Weights of a small GPT-style language model, trained from scratch on English Wikipedia.
Size: width 160, 2 heads of 64, 3.3M parameters.
Architecture: RMSNorm before each block, rotary positions.
Training: a variant of Muon for these matrices, 5265 steps.
Each number is 500 + 40 x the weight over its row's rms, rounded and kept within 0 to 999. Layers, rows and columns count from 0. Numbers have three digits each. The size before them is the row's rms in percent of the matrix's.

# k: layer 3 attention key, 128x160, rms 0.168, rows 52-63, columns 0-159
# q: layer 3 attention query, 128x160, rms 0.162, rows 53-63, columns 0-159
# v: layer 3 attention value, 128x160, rms 0.159, rows 0-30, columns 0-159
# o: layer 3 attention output (transposed), 128x160, rms 0.252, rows 0-30, columns 0-159
k52 095:497490518454500441493596452389486521582473488486491509436530493511513550532547526493541521502527446486513473554490472511497522560425461578484425510461519445479514491382535470457485564478503484529505474571440578490457477551503482488523486513520458522452555508504503484524486434550514473503478506526550430452536451467469495470517500524488484502516579504535489544484500515453509448500505564422466562495444574509363442529502478448466483494515570474528514485501525544435519503510547459
q53 103:449465454461580510534498551561445543511442510447532501524462566493500440511498437541509499476479484512494473464498484521505427409485492514451495531459511574514545555484509523508487539475430499469474460554531532515475493525524485440452492457501492485474463447522477521518454438436485542536488551503523489481495503413426472479550458497535655412555474413474495402526523525512521518491509516459482476506444501483408511533512500522470521515527446532450466512560608480506507487505537459
k53 098:490533533503467461488502481463598468459546524472548537505562507498480467466545574537459450479524521489538458506496512444522558592575590507517478451411490520515524454509462482423523574526507477497456476534460493458471488553494479582548537482497533443560487524547388554524446565438515433441558467482579471508535472554532566493496484522542481457458490472455543548446534455505486500467479521478467581528552525510507557499521511475470444483481516440474526467489523487538555513479491492
q54 103:462500522464534518456517457564558418498463443448473479473529529524505478471526472514466434484501477507529474502485454474482518498556477477411438518498442487491535497486572490449450469443557507436522508568488487490461497590435463492530501481498484504520479436483656554546454536557485504514548508491453537432505490471485444506490544524485543484524555398527461472445558498569474503529515515483521527473432457521509574463504570506565461548487457484520556498526524518478489602466522487
k54 108:453486452520589472450508523450479497548493499526450532473444547543543526484505520502537482427444576465460511514473489549601504533526509547478506504547504496444505478545510494533549547575554508530479517524504471536463498529536465508499475448529459515484459457449489467536516467565406434558488473483514470480600473501486555495444478454525482563476470533425482481524533562446435500465427422497492556528509524527464514522496434469515453495498429462479470611475484467492543479526591551
q55 098:475469491441436457553485581537541505463608545505497481503538542501529518458498475535491534502496481492421519519478434521513460502452501511536511496535515518465524486466575512537447518535459521459442554485473561497545571494540554487478574479440484514497492510471462486423512488540473486535493474543558425492451507508491548449507452543501513457509508489440491498479590552521463520531560539471445492502476402592563489504466451466588422474448509534518590523441454468464504514581507518
k55 091:435594524505491598560490519518539401500501497432480536509532471530483545546478521580565492491463491474413571497481494578527498527533495503474571512535448533446473539499473552521517406458516504479544493579522502530536484522551506436425519582541494557571442508517496483556470508384509508411517505425497465472473502485496495536498543478554517528468502439417531446539469427480480483512544533496493507467484535476482529552530546448492544502507509464526473527505509525520467509468502501
q56 098:521546483446503466483539484516506439525491492525511550457450561486485483492460507450591474539518563582422519501513537530477496465484475500547489477489544506455466527506555493459477527530448552511491430539511547547464558465566505547508444479513502523576489496591475482482486424491484515567417418419525536564480533452500490500409518481491460497566531544491449474530540554521486419474463507527472473494551467518411529501531558455402545454460502517483557487507472564526529547473525522
k56 094:519483503540506567541428461531439498464542480518539537569489528482541529510512490551474545489513533546533507414468490549501575458495490504546458474488549432552449498497454483531587505440517497449526476551521473516563574554492459553513582504488447455504430508471455509415435530458503535467521518527522463443472512450564459440473475476522488560468454511461504441528525541486543467442506505454507477478533485574529471449556447536454446482472544479452469463420484497391529487463517497
q57 093:518498555403474497559503488437519483551513516533515466509584508520567580508521502501499513516529456491454547460479519513556496436493532545421480464510458500467487459483559478516507461494503467533532450468456464473481492508453505476534472480402477459499535529465509534463412520448456538406445482545548456441458505544567483491486490521443536484515524506476531496473499505500502457583542466560526471526486483574460420580460517475528377523514538403477539529447476471455516510523519433
k57 093:423468404526531550522526473500492570489472487498467503450482509505534439529501541516500490526441498468490547541443547501494478565519520460462522504512483449473504519504441540553518491523475415535448483490491553493490378474534560441510545528555482520546531447517520482491434461533480463413412506442520515451440502544535451545541472432498464497444504485488527504500489530535480512417458545515509448499498508583547518514402545540447458490489484398589526515515525497472449513489445530
q58 095:546484510510508497485589446487500529528491469450494495501538483528486477444557571506533528526532526458502522460511456475484476557493525498491475446587504518449506583461470510530556507555558626506480557423514487492527467521436492510429503412411433555485454527439493514507505428436544462497433527546494505518472539526479502476527490518518490539563516509453496516494549481526474458551579459432536510488575533467460437495446523508514496498528498441515485470441543399449451537463497544
k58 092:556459563537415511460484517477518523498480490491566462469500434509520590500512475476538467541478506503512417512494501401497508461503529585598494560464408496504544483447441488489514497463439490462512470483518482485514556486495532452580485539551537560532502437498554488444485533438473542428432501469579553506466489580467392500513451486457528468534491513531508479522481512572458542508514539496473516429492554468478495518483515490457433512534492536443509500542509529457466447436476541
q59 096:430551579493437426450492526495408448483449553548520550475486476487519499476531445486469592484520498478500507466525506489513433538456473529535481450556518488536484397419496522472417514586548466482492541506511497556532500548544489516520472456524496495481445550487448510482449466462472445528525530465565489554485510553519545502482556519496499529465536497589506476444452539472508461543487540506527567481479456381525506488498411535516496530617510481472477507492490514494544474499482551
k59 092:470531441504529478444514502523535548488490437472504409488503503485536494481538494531533503519478561564553491541480478510614518447474478540432541511487528484524497491590505564516508509510518525433499485470528436464559463503566544525535530505448563528472517543540570516532567490450475521496525560469464476550534444495515416488593595527566485438475483521477420475590475478522473508441499507473477497421481451477497481460554515462510587499561514449504518496500483533512549554534558542
q60 102:394435517455492505476540501604511487466528427525531473590491555441391509465465461434496478527434511462458437436511478481503556480525505503498474567517402490449490586461489584509504495454520559464490507542499496556485559549486545488480463510526472561476528489493532471439513491489460504484535456491445476449572518569448455537509541486526451520564499496519443489569448528490414475544542470491471504479520566492539547523493494498503483518514471477509489458572483508481529455503514446
k60 106:489535482521503445429454491475556478550438469462446523449580488533499529520555522497429465502486496436513498470507500467527510474602495497496500458500470538464510503547523472497506477491520520513429494481479506438581528508444495445489507473475494549465465451474534407492428582443483439580493441536555483530453474478552474439414542440408521495450504486433468497405506531496454480510465471503487549479462470440485512487546461488594460464466531487493511544515535437460460497487453436
q61 098:462482517504537504498543477526548501482558540479480513457519510530528493528471429532585524582448505475522551453554578472485483515495505514467578532480543542559456453475477525532494495432509525437516571551470512518477433475479513495492516499555530532522462567475495519502501465356503476459471461487569465492524474443506474485476451521588508490498564464543478552549482451515436569561508483472479486524536558571502495486452538532464494562469524543583542507458464452516530591463441443
k61 098:500494434489493473488486587542524497505495479500461555522500553465536525532521546519484476514512523489544493481557490454493541472479478564514428471508413561512517447517485489514511494442494512526551446461505535456499485535486540572517472514491549502523448498413521517438486658528551488483494466441584510547539488467474476519526440604512537541503519504497466515465559482488514491492388543503497451513463436606520472490417525550529539555476452422468525467511563529557496494495490531
q62 090:486497570624549461528528441448579467515455466480521484478503504476543408419581541461519529500536463459508487498467512549496508506514512546531553452564441508462551498529496538522492619551502465496471477573540538538477529528502493451444504444465476516468507459519561486512507508453509500486510460541539466531498559498507426493438496373489567526393487528492562485506473476477536508452525540474560493484459513514507471459554521513454495428481512434475546509470520485458522478503495541
k62 093:546448552499514479442475481461505484520472516533516487462586515487394549547503475511590445540400438539512494498498495462495504512507472461506461527518554464478448556454496483494513426561504479459487496486543476496505583487499440483470464528505557542538527516514532540467466589519540512513524490537443458510428441568466429428538453527496423510509457546470446543522500536460499557536465536531506478408536430528502468479530472514526432548527565435500446473550520511430479492458501468
q63 098:523451416493548503437500468498563557489572473548575540455541510508489551538528500456509526540474507613522525485431466514596512467492524528475494494512506484496443470462513445513414467475507515449507463486585524532481550415526486485586515412514513495575497519518515459478493487492604549494540522472428524452539456536504559494498492507543480442466516496563480507508543507482451493454513494518481478493495452596514464548553513508533543488495573495558509479489530515461459470481396546
k63 103:470442471519489595526479453485365517489450555521461508497504523522494497488479475584479475516512502480500566484544458527454528484406511457468481472511492563556501490468580521521489560533448509457456459513483495494505491480467472435475497537547434492482451488446528524537458465449433473517463493580533487453526539428499458521503407448536537448556546524481515460504492453417489500541508491526522480485577594500495467512445465502498486507429469457474467554504439516443600526532515511
v0 106:470508518514510534497455550457517473514497550500508483502511486506540507609575526568466535491526504491515504468469577541471524479482476501445511511565435517471436476430457451520573521461506460431472467507483457457501545496519482524396536530558525504444472537472408476528540443481473548491496458506536489552499478523624453467478561539541491521500506429493521470478418495448522459535399472497520430506480443514504530522561490412478439510574518486576501521517501504512550531452536484
o0 109:518524484630465473470427570448563480485507398417472505540445460480476490520484457508490414513530511461459474528491463503476497442524488493486495521525580450465479563455537498491560491434525488511559433557483544508494496461473525479523513462489497541542458519529394482491479436464560544448467516377446524518486489524482502492481559478469494465496556463438480456506441556508510541428522550489462497433530499457549522487543515520482495437479501548507552445487551476524505442487481486
v1 089:417442529550463522485464463525455509492497513453516503480582478509470540453465527442539521476564449511497528457480500525551516558520568542505481509478486541523502491488527464569439451546433494507437491518550548437500528509533504496525574523454510521534509444522528465473425486489523478505549440461511544487403485455506484493523579475469495460488575515469570487545479558474548466417467506470388480436462552438498515532548548515534495465476477551516446577444545533517484480563436545
o1 091:595509508556453489482464531526418526539490550485549474481477520465484457548431472441507555472555530526467455553507489476418525396442480502511502463523496430548474507478445535576569567515546489532462524451513561550562455551556495542535498519551478508533524484472485478483488506450486454542544559575461524561507477555519495579515506517522473503431443466548499563536530534503457497496492504515454468491536494536562546487486501478405548455536492480487459483472557542518492472411467542
v2 102:489474452457521497462602516490522425516535472558466487485502506546533490479492471573534486455504510505489567474500496432567438452510499500551478532511463556526548509489512503476545450426535505503526481487518436557584480454532491519553460527538496417505503461501541495487481444480530511515566465524504553588495441512551482500513513493477494552510475382465422478533498464465547545458443538497475450552549482419548640550512493492441510494502418472457487480503505534539467508496509437
o2 099:485532509537429516570441485410459457545535495484530558507516460455508593607510473516492491490450471524504476519500490503528516521480502416496525563569538538459475535514482481454492426511534460507534504512492508538399451626469528506546439534495500507435468554495522550494502498485455477443521532516590527470552502505547461481471528498430531452502504483483581469535471479513551491555533556529445588479460513549506433499498486496429579512504542469527548504513487528510553512431508517
v3 099:552506503489443524546617501526483521466491475491548452453469453492476534501518484458553491479529502462463468480475454501505504566508619442394488471486491511416485479470456523465519485454497524499528522517436480493420485533588572469434487471479521487510504451461528485417559500527538441545413510504546512559460494530495525441514469512518492410499492430592519543523489519525509470424587572492495505566548480503514492497498501501493585476502528529460476471462517479455492497494421518
o3 097:400515523455489588428396509548573522510470507487522479443477423531534444476526510560428488504487417505513489542472547508474502497511507508496464523516473528555484523595476571420463429572538524488444529562475501495578461524554498450510543447529520475447517507484524475436509506540465502536515512509507464467499528565440551482468444541561484488472565487484468516459488482508481500495486452523426489444402514538446501599485453478512463489505514470564493497549466458487519536480498497
v4 095:472453539522543476474564528511443487539510536585539513482452523487453437524452536444468564554480470518441479479546548536524625495479492411444578512461479507519479476472463519447510531498509458511553531500500521520564566449516484494523606559537539501554491629512469517522539510489490464473494452475443522446466498496542524482488591519496523481474505498504456458499464499507498484509492576499541531526464470487500514456501533499508536526465426544544566486494487608425571494532516498
o4 098:578566491525510436487512545507477479486489482510482581487589531514515555480449474502558500513492477509502487510502501497485499466495583403581470536467566468572471539513576506506517511474556535487450454530442505568539501438516508498498598518464534486471485444472496446416498516497566538545538508499464542487520507510508501563501545438526427492524475527554520511505427538505481527602526492515493476458536541526526449532455490486485559516467555518439498541519499521469568521596383519
v5 101:509530453546526503469532560482458500527545501474550549505442533472509458461471537518484543482504502510514470525450425483450483436500480495447482526501362444501482454600543451519523498493570567488452429545422542526511526474429487546490534507511448496427468506470464488458510524551565478437533512557486505501542518562538468549511528479516481455506465518480456421524505461501546507519502567493512481488487500552544529531449533580444475485471484508540472542579610547529590488473525484
o5 095:612484462536479526512432557536456470522472392545480484547535453488498512498482511453481465480519512475449520526506492497546553475584536530456548509524476563513447413530532534483518517478407458537464523443543487454453516538490466513473479496477520496451490487481473511423524464424430516497534497530446468553579465487562418476502503508483538564427517451462581424530486518497478495476511483521514475477441486433572482529461496614546467488522488535540458477506522485514463525486440530
v6 101:543448492487504444474500462581547451518511482504402487518504484554548474518490509476509431516515508514526517502412470503497546529481447503534537597537515507516463543528507512520529501465544553458565469460577542517418532540451478471464550418523566473509406460539469524484528456461522477503523469491501488543542477479499504489507462518562545508554535598565441547486521499557491530506515449527499486443466470583552512509594514497443456522491477549593472496531529427489547475553480553
o6 092:551447521445525531487503466447518460522538435527571431516494489491427568445488497498553539569524513504483520453500512408509488493450552518478537424511523512394618451488480568505486538549502535494451494572483460524542483519514540546527489503548469522509500537486508519477550528506480518457514545426465467498518536545508491466482472471493480477508460533460493545451509500529479419420575507453563481554458480463482473428506471483541471452444510456522552468561500497544397566537502552
v7 098:519433504539557530430494493439512505481466465457504466535467513469567589553501515534509561519524444522547428454528502432448509520555507498506460520462497504570484514494513472514534512434515460513516534506499538492450470485456517454582518475459503547523440518579499489492472484578544470551420491534494472474461394414489488457430505470516499506557488513513483507524406493520504460516594466486506496509491580515463469424539446457460576513472538550506540452493437491453523498419477555
o7 098:509473514495474430556494465492542461490472486441495427436513543559499449535526450559465483514522464478489462529445515481464565448569521525453506479439443454525522519454538459540488436483501499546487492530467493481543512556504482512455476454495486512468578452502564451447449482491557497458462497443469507528452539539499503540468509479499525461553479479512497543337527475502498440594501418537450524569454482441459468475486521462567560482476476473429497522477445449496469518560463452
v8 094:548508569551496520499483486516479525507488494483537520480500557547524482535506475420534457609450521540493475448530478532504519472507564523450481559493519556527532435437478498496505454541568470493468467582493475503500509505466508552461447498508527525533487543525559456458513496445511599526480518495478461505534477421553526510523482506575421545524512488583560477482510589506500538486525399492532492539522502522488519539420411458527517481399504441467546525517551507528472595576523504
o8 091:506474460433501495532460498540423596482486517555534496484544499491468460532452501492430496429538496500500524464469500458449539522522461432450460528491584449410515514499550536457482473543499406489568523465556545520522507486532506463507535522485486536560442412458377513524487464498523545500477535491486551433460521510527540443532512543499421493533481532448464524482517516504574441539466550493473505484481462468474537526562518454537542550525554532585449497444487484546478571505525522
v9 090:456507537525518522522501409485575508512455518492438520490499500517501602426510340526469423508542544502470504534494473462515479491518456464445437470482527414520518465525518436514530553484526462424541521430515495535537441558483533536512482509463424459487455478495556457463519469490544442471522478472514471489503431542506553535514541535517514460569497465447477517488450490481554467478443562417521555507491481533465473534522499430494530420524478466541497497496560452501558504505452518
o9 091:454548494488553606515465493475470556525481516430504534507497578486453501468505531512593479505524466500468434492512567578461543555578569507485536522505431570463495559504532509448505500528523518479479569478441497536484466495421527511546506527526464530476476480517490547394520471477481561462489465533442515487472508546494431578435458517460534539507498398475474471487513481508500482460469455476461514516391493511499561512533525506470509557449447466482499521486538500570555462474538572
v10 103:524552480462509533523440587474472503443474437529478526544466531560501492471511502542514505458489513560444384487539548490507525468467474470541496546592493499412523498431551469433502538519548453464547503491589454490475517452489534482480533463478472465572449483505496466478436572514460541557510446536488502478457473534456481443529425426502471512532517452465479458480552495418498490477515529495439457480478514458545536547498469462579400578506470512476491509522517539459450486554494506
o10 101:506519500518456543474513454481460414534444544458555482556488456467544487557510479471476528486463462511455487512444536487514459534516548439535523490438495495459473482471492441488600479423482453506618419533467510509518494417488489593552460481490545440528529560460515563610475470504520463476517528454479483460531568541557513523483552562551465558498529484552582527476472476451508437502486603554547466503525491496478510493473505554481545544507518490557503464528490476521487530506508533
v11 093:440530529499510444478554544536506501503415472475481441546513561528521524538469539519451484519520558556465648500462554596511440433527463415521489541496492508463451497471486481577487500551470509465471498461544544508496471537506458437520421550550445506462458560426506511460522468514460492538511563500485547494450528545501501518471545509480535537491500491466484490519520545437506476508509467506475488451477503459521484520562441466482429586562458568418468531476510538512479492475513582
o11 097:508504448578387486504419490485489509500531573484489486526523498424566514496557500500490510547573509478490506497532511451432526503449478471520473472438457522513469443474473462497528490494461427517475491487415464481410478462526462513488459544518499571563480516549576530512460455425518498553485491412506444528519473488490488527458510512439412526467559495528431566546469521490534528481496564474531468512525454447512476443509527499438459527565458499503531486499537580497529480437502398
v12 095:542489512452458440514538563478494450456442522543485546522483504591529538541562445494455501482503446497431539470525550517450354502512526523555561545503505528538525495506505565499563459535529489543483390503452461511505449471491447515499531539501514556518526470461494501573526548504575443465531538502530542450488516532491445505496498424477552455460431488558464497480465416529499483519516461508512529528510538566495507453591476481476493512446497505486535557421493487463507469498417485
o12 100:424462401484476439518437536475594519488469528499506445478501513436555443485532525537503466510508516470519449531519473504541520500506519472436547529421537509535557514513518473525520518402519479588472544487484528462438556469533557427528572473480487530490491537586565519490485495561520471456470568517547513507570509439443535482429454471440515522462468480550515532489541503477492495453562472535551485469517460523442430488440547540481459530477522560491470555491418495516502503537436496
v13 104:542468398491431524468500465474405481465537496477521493511483480505500585548517546468494592554456531473468483494450533497539450541452513441489536467464556539452551514465420483506466494468439536501516516498435494470449486408505547477461486541506463505553517444545537546502477590523561529520537505512425487485482525549556526541518565549435484472506533536475560557485440496499499489494530479461541412491476484520507526409475517539465426539497447421485523478522480525483522538560502438
o13 105:472529545506537447489509500486537463563485463511436435453483475491595481505480488458472534569557518446508461495545520437453473484468482507496470562470535497542470478501503475452497585549523477476492542442520500515546520453482510523540464425460531482461528468459509560484435444544459455514517485446463531472497440541507503546477551364511489479490482518488425508597538487500455526522513507576470583420531599535555463477495504439503493512504501516562521469488459538456530472541444574
v14 097:458550463482545551514568519472495441568516478465518509510518429553509511521545484579524431564543464543471517461550477365528528492524498520437481454492547465567495520497589521478449531515438484515534464505436393477471465466514465529487464507538478451490525514577461597436459493522481451552465492534506523471543507544454499502489529504424497510519555514490514547565549530430488528477474588512522585509520528471476505474535455558460518495517531507496511535545460492502548509448534462
o14 099:504524506528451459517543408421457518483500429528505553483537460500532480520567455570484431509481432479516468485542464546519484517518536439450448510531454483574464466506482493511545565501484483456467456508570517527477524489517492470474525537513511464429482505499464526543417497486431529571513515536545548477451483470453477470436526604502573393489481479564507480482537479522473545502452475526524551563444508502514503465448506496567481509429505428531555523474413462565515480488561476
v15 102:513486492504493485531424512499498458422509512435514487544451440471551543572415523473446493501498475488524524437458469550487450496501489508473513531526501492472507464436559558543474478488591449493512574415536562440468508514430546506454497597550481484539514499488450502537501407473482494564565521494551557502496515380462477475519553511482446481559510530511537421475532492489519506500525506519462476529517548527499483571516525478482525523492483476604542484557563552529555553484551509
o15 103:488468551582395495450551511469503522498519446456524522492484463468470436445503570522541534506563512495451491457491588441474564497518471514429510486529508427447488560521445510552586507534499496457475465436543513488508490511468577522473461422559493517528532488559504541474496572517522520467490423495479438540480524515529467518582542542533467518533485507500543544496438538538559552513539447477476467522517465490611470526562531453438455486464533577511481551480473476551488486499505516
v16 100:600556509470516502513544466507470496377479510482544494453508522496464507415510480504460584479519427505498469461461434512533513524498564511568452543473556433445543538535528510477490586502479530570496552479485472466517525520551458576463467461440525479476502513535507521402546536529527513498490564530495462430543517542538507486509499511521426464565484475427553548512480525480490494501484426520519451468488480459463549551504498549503418593454530523538521525417489499507493462550482484
o16 104:478529515603548538508506481519508523568461498564489455588493477461531529524504536544519520499517526454536528467481526490486505523484458501453578507470541451525475414554473504476497547519486457540542513427584521531580503392462437427445585478490499508465479506586555502548517489484494494527548526520529545507464451510518518519550457439513562488484541499502523464457477505530503523561410547501526507527542530532503535472476535515507513469448517455464468480478543504381483607508566502
v17 099:520504498539550530463496535547539516446458511504452481433476537460529508464524517497515560484536476507589541546532538476503554533530430536460537465489501507515469451508473537512467476531429396450517583507441555520483498535510490513490511519543461487480533507485552525539447540513522465459592471428519475528468572464549475397525443440459474521481509555507477528560546487556493450400479446479493540553480513483587558512536490552424464532505450522510490446499560515578489522471552466
o17 094:495572548492502442466450470521463482493525505503517459511522455506514454482510498519531472451568473462475535447470423513509453524465458459530508430531519505565445480435506495500513382468601467571503526440513500499473517557482548562454460480506527472536549501468561473439464591522498540455486517515482453493463422525502524543496413492535480472454464558503495395508498514394504502481540453508498492540534466543615495451482463488518563579474467521527530484466495530482463530500459502
v18 091:468445509504495557532449510504454388487498490441474482500424408480491479388449535513510480527461573436471460490559530525456484528531551574491490532520529536493482508489467534486410510493512476494512504445450482448481521481469584469554506506496495503511507490525534478538460554414506575557519537541530502516524476464500516512445464504480497507501575510414566492489505557507476449420417484504548544614475435518491493535561493539478479498401555530488480484508506501460536494498458520
o18 084:517521500543521428483556497540469534486521454514503449511515467528513467439465557507495435540515547561487426497469449516544503436478514498464511546560535511523485481461502548500488464522504385466510550533432539474498458436493504531462538459511436450541551450478497538476453546606477428487608473592501476449493446502501462510457481575506542531465502478501589519444469496482513473478566590450462534509509519484511477522567503446527430505523492492459471518421490534466520478568508524
v19 100:525486588507424572538423507493535501450512539575561431475502453496529456491470523609546564524503507521422469515505540474522484571483472542513485526485515511486483529467505475560447453485497434534511523537432526500516540516531623473537510532452476493424548469525518448525528474516507563510421491494500524464542440524470519506461436457447547508487504470492543481503540518557569551484412442559508530481495488508435512490504532533516473450504501501546591424458517533481469553481521481
o19 097:474471454479550494555600576559512461548468501508462535435459491524572518497469573537542490581485524500475424479548486528416535430496436477525497510527505469539522470462457565506509483435524469474580530460520476501482455490508513482474441476483489538557496487474470460508491532626542514474500468504523495555555468500534533532529454489468495501549480500508536513526468492497525524436546520528419486495496489499468544518546464485560576422488544421492526570441551419526511470424550495
v20 102:497540499465461516403565480467533505454466498500432386505493416465537520465479456514441502479578517475466538503548482502530484450476526447480472476446498587447553445493553454520493453569513476515550493491555535530462462454507529525509514508500405480535433507507626451506501492537527536498502467437473450495564545491511549506511463494475577490517519487571514481515521474485491543516557488548489516525508449469509461463453568477484424516484546543583495529517432553458533508571513511
o20 098:545508488476496512491549439520447460527417450403464511497430441476501511477486463468528494556455533537535558496435489486401555525532485587556466522474495506462494485502465568487473465471465426488440536431444580543465530437481469548496432481582481458488548517541551504492509543492529491502529473435512572506543512505479481526513471508471500483483493546498450496519519534485585544507533461560480513452493547548420504496528498494449498589515462435533494463504424521559476568463531464
v21 100:424544467502521477466473574454467528471464514531523457537461491489461490517500498554435445532460519487515461453517453386472528592470507482487469490508456489465472495461510494517536479495521550463486504500489451494543469443504508505449519491516537477521500511541518470432536540455451422470522450546445579509493572468560512458464440482577531534473525506498474454563515542571524542488522413510514503501612439497545558572524439528422495578503526507563504452511473404520501524456529502
o21 105:459565509447462552453494489560480484501503514532541508439493457457538509559561491525480417549496485550533519503424473535592490528493490484525454492537475497461478453476526543532497464516533454436451487542597484575538542525563465515444521461456566438497583532534414542510520480505474551444469460416511465510488532504500497516459491481493479422477494456511553473447501466462529484522478517419477551536484434501557487434478505451493469445492520518544483495512518474495416553588533426
v22 100:564454540510446515520463475547534547531424481502508553597541514475495554458437473487486433473518483472555490410591451558509519514468456539530447505528449457546442494496520543510523437584491540484513457551517490544588535490462466432502540523538467525446452473456475443512476499501546528488470541531509512449518481489457571402499532506445466522485413488519492489513444490508408483495480497512576497507520477502483524493524477514561485453552535508529406538494530500492431528469446550
o22 093:502520462476421529574503506512451462454529602488476479511453486526425547508540536577519455485537506482471527524469412498500496524511465519496515485495429533466585493506506489513509505540452533531538490524514527462511521544508565470501590586489491477466447560573550469432464439470503436535480485532433494515498541486511544449458393580545462547508483536481495441464543548450532459434534489529425448492532437459528520480540565559521489470506506531441475479482526430528531478478517497
v23 088:548516472503496501545491484448394514458449550476526565573422536468526531497530549532489524523481509492559504526549500500603489474440455489501484525525527496446477501538501461511489563488500486543474500506457497541528517547405517475503514510511591490519486530505415457506475482478528535508499533515548528499521610487564506485537445449539492471482492423518522468549507483518573512411454539563448586519522596482599514447496488478472533491449399494526453486566455501534501509497477520
o23 088:502474522483496552527429491557549488547501489544446494470440501534485503521447526530571495474504516539498463453491549489538469436495489455509506510538467525500461532451444542536515533505500490532576475480577493419465491497514559399435442412525441518473531515460525437464513480407439531497518504488523547441527515505507443570523544532487511518503394526467544459446471490436502487522549569537542469471569485451566572465449527541491474499566550544487562526552426503493518513540516500
v24 096:503485474497540501465464464535524469467456493522528507462520472551462448541475558418490500450527519507528582483507458541578450561533490425503500472521506499548415455410510495551474487454553505478466478510546457450434565442476437421552496420588488510472544534499421463476487480509597458483526387556462482494528551458548499538427514557434451440516492473490491487552521494493536472502505456532528548473485498543460471494497427440555488483457492509534527492488508483479532496496468529
o24 093:571464527450444436517513561495501502566490559470617500500549512515444457490494500522588478462551518494479478443509538521489499491428469468510487476485430474509459542469501501520498516572501535529464541501509510576500529468556497473549418518481513481474417495540528468504448423457540446506460503484501514544486513490422441436446496439529519560518530452484488539450447524476469478452492540474498432521479454556633488512485497463495512460515527464476540530509418470533508550582527439
v25 092:539403529508496461579466463549428547490490417511471453431424489523516473551576440471532511499471504484492537512527466516534507506505482522491571515465515508511474502491544499522496536506489456473514527508538526476532554517465524504507484563501399509585522511508441485487509544568520441504492425572491506541466537590556554555520477527574525456463471528509487472530536540497484449484567448487544443505512471506406498405517603501496503491460504491544576488466463466495531488509443585
o25 092:484447507407513554510536519474558457512490501495495443545595527520427456462470451484529543535504548517537469478488576581492465457505555443498515551504510508511548526503501523502529508457479510455459532468401448497495581484523551496507506451471440523485529417471554470482536499502519547561472491468544442542428450502464522500465423420520455446560521454529486471471531541545463519484457549475406499515493524499594513468456567525491455522519468563558488407500513507529526536517485490
v26 093:521564496475491524421540486484469538482592404519479507505487482604465493507520510561550483487545516502508442432546444483502521515505465483471456474442535552545466541511562512478532513442507458498555465509466487450511471513541433514539441458485464566494453459467472538528439525455535437494519511473506470481529479551496483517466515435494580450466495421556525459538520452484469497488618453540576531440527436498513482476531529551471519487497529494495608446475478430473489539494566471
o26 092:482413503514534541505587479478510522505527473447556506494564466500522563502492509559436478509449440490519532517493491477472519456508564476463433515492489544599443444494455484488533496523516566543510486467490485573501537564478478524549459520551543441487539563475504480519464517521423584499539555484530474488515519395450502481432495475439556520522543498454555459480557529509441466475434427519454535542522522515407476539544557521559488494480505520551527510457436456525480584505525478
v27 098:448531549390503507492491492502495491445571484455513509373504551564521522476517494509536606460531501535481413486519526508530491512507445458470436506512523496538457524512469507463453549455490483521496487485429489492506522443549493480532483508535475529516509467513457588434484471534495467500496532497620492479502450492443483431405507457490502509462416493537471525527486510497550561514482486524478518497483506427521502551458578607464470487505471510466443492538513500463485398459571532
o27 097:492517505559475500506493553498555475535542491495492537553570528586549506491574515619493526467477510490441513511457480492501478503559508529516428525489563512612477431501439514546530549479465453486462511529502487464517501550478510469455469504569494467516452603457539475585464518463506508493512545593509486537531476544510567532502550542518541477488523469481550542481547427501462474536429542493453466550462514499448455486573456493555550489518478495425588507464510478444515543482546474
v28 101:526513500539420492526536445499449497462473494540518410553537503548471514469494582494538448496504494467548499505530497377539460471471520507573526503450406497534504532451508457509465483496554429505507520574520520491451470495457468463555527481557512502549434560507527514529482476513546571509503555519546540475578538555488473462526498516547490507514481506463468472568503401482523507493473483463602561489492520534502514521577544490569545512472456560494577452454454444428522546479510523
o28 101:471497523511413519548589467512484482519517520579552493406526486590520540488494450476492494506523401562521509483577499515519547581505544388501494522496467532565519525478451524528456495512521500556520524535463489475538490444463506441488471509489475507484486488515495562436419535545503489461528569456496460523537516462542468545501454478464523481561468542481476530397420565539468520471491542497512422481565559510490490438502495568491552520492504514525492493476412464511424514493469468
v29 097:478510409494571485501510500483518502470474454463553501395498493521511557504465418496416526517449528621481478545519488524436460481488532430537557517553560492482562512526429531515503516469480497518419480496514516499541570464476460588491480500532522534518493475546487494496509560532574544481452476533514504489470471472513563518490389496542465497538418592509450432493455498568543489491538525527440468515490597515548483498537527455494471547539474519514487474508494463538543472546530474
o29 094:443476475509551467445473549512531430482477505467446476567488609538562485497441503480502526470490537445480535510469523555597516530517431477430474532436446472440539440511488427562498452483488503470515556404472437524492502498527501498506521445455444546545530510409559503522489483470515550398516502491547491505530533524533513498495521493477547514484520497506509482497533520470514456554481499480606465449412532525611521501463486426480468497521567500508538463536475486529500537537506461
v30 107:610503484485459485474539464467493567519537608486466478525441473538480487518541563476553440486455459574529510475507537507537458521497478495593455499468524538578529460525441511535522510497469476515455476520456467466467509537441459504511487571546477573478532538519538540492568491470484466481460561491508451529480564454508454525491562541582474460518467544473485534528516478470543588532469465502484502487467514481493543397479492579502525510441534547507446506503539492570432448428548448
o30 102:514392554512455500560491474456545527468532487553467457441461523517454519531562484569491501456560518485480484458485443431514459521463484513575477492487549535506502502529492527548478524516554449520486534522526502482471488441469516498385505485484573515470487514508520481574504533487461533481519515521596455502465412505478451425466527448426563503412467590470433473507576455505468502474562426453532545448494538478494535457469501500509501486534547550479482470436465491479469569456510529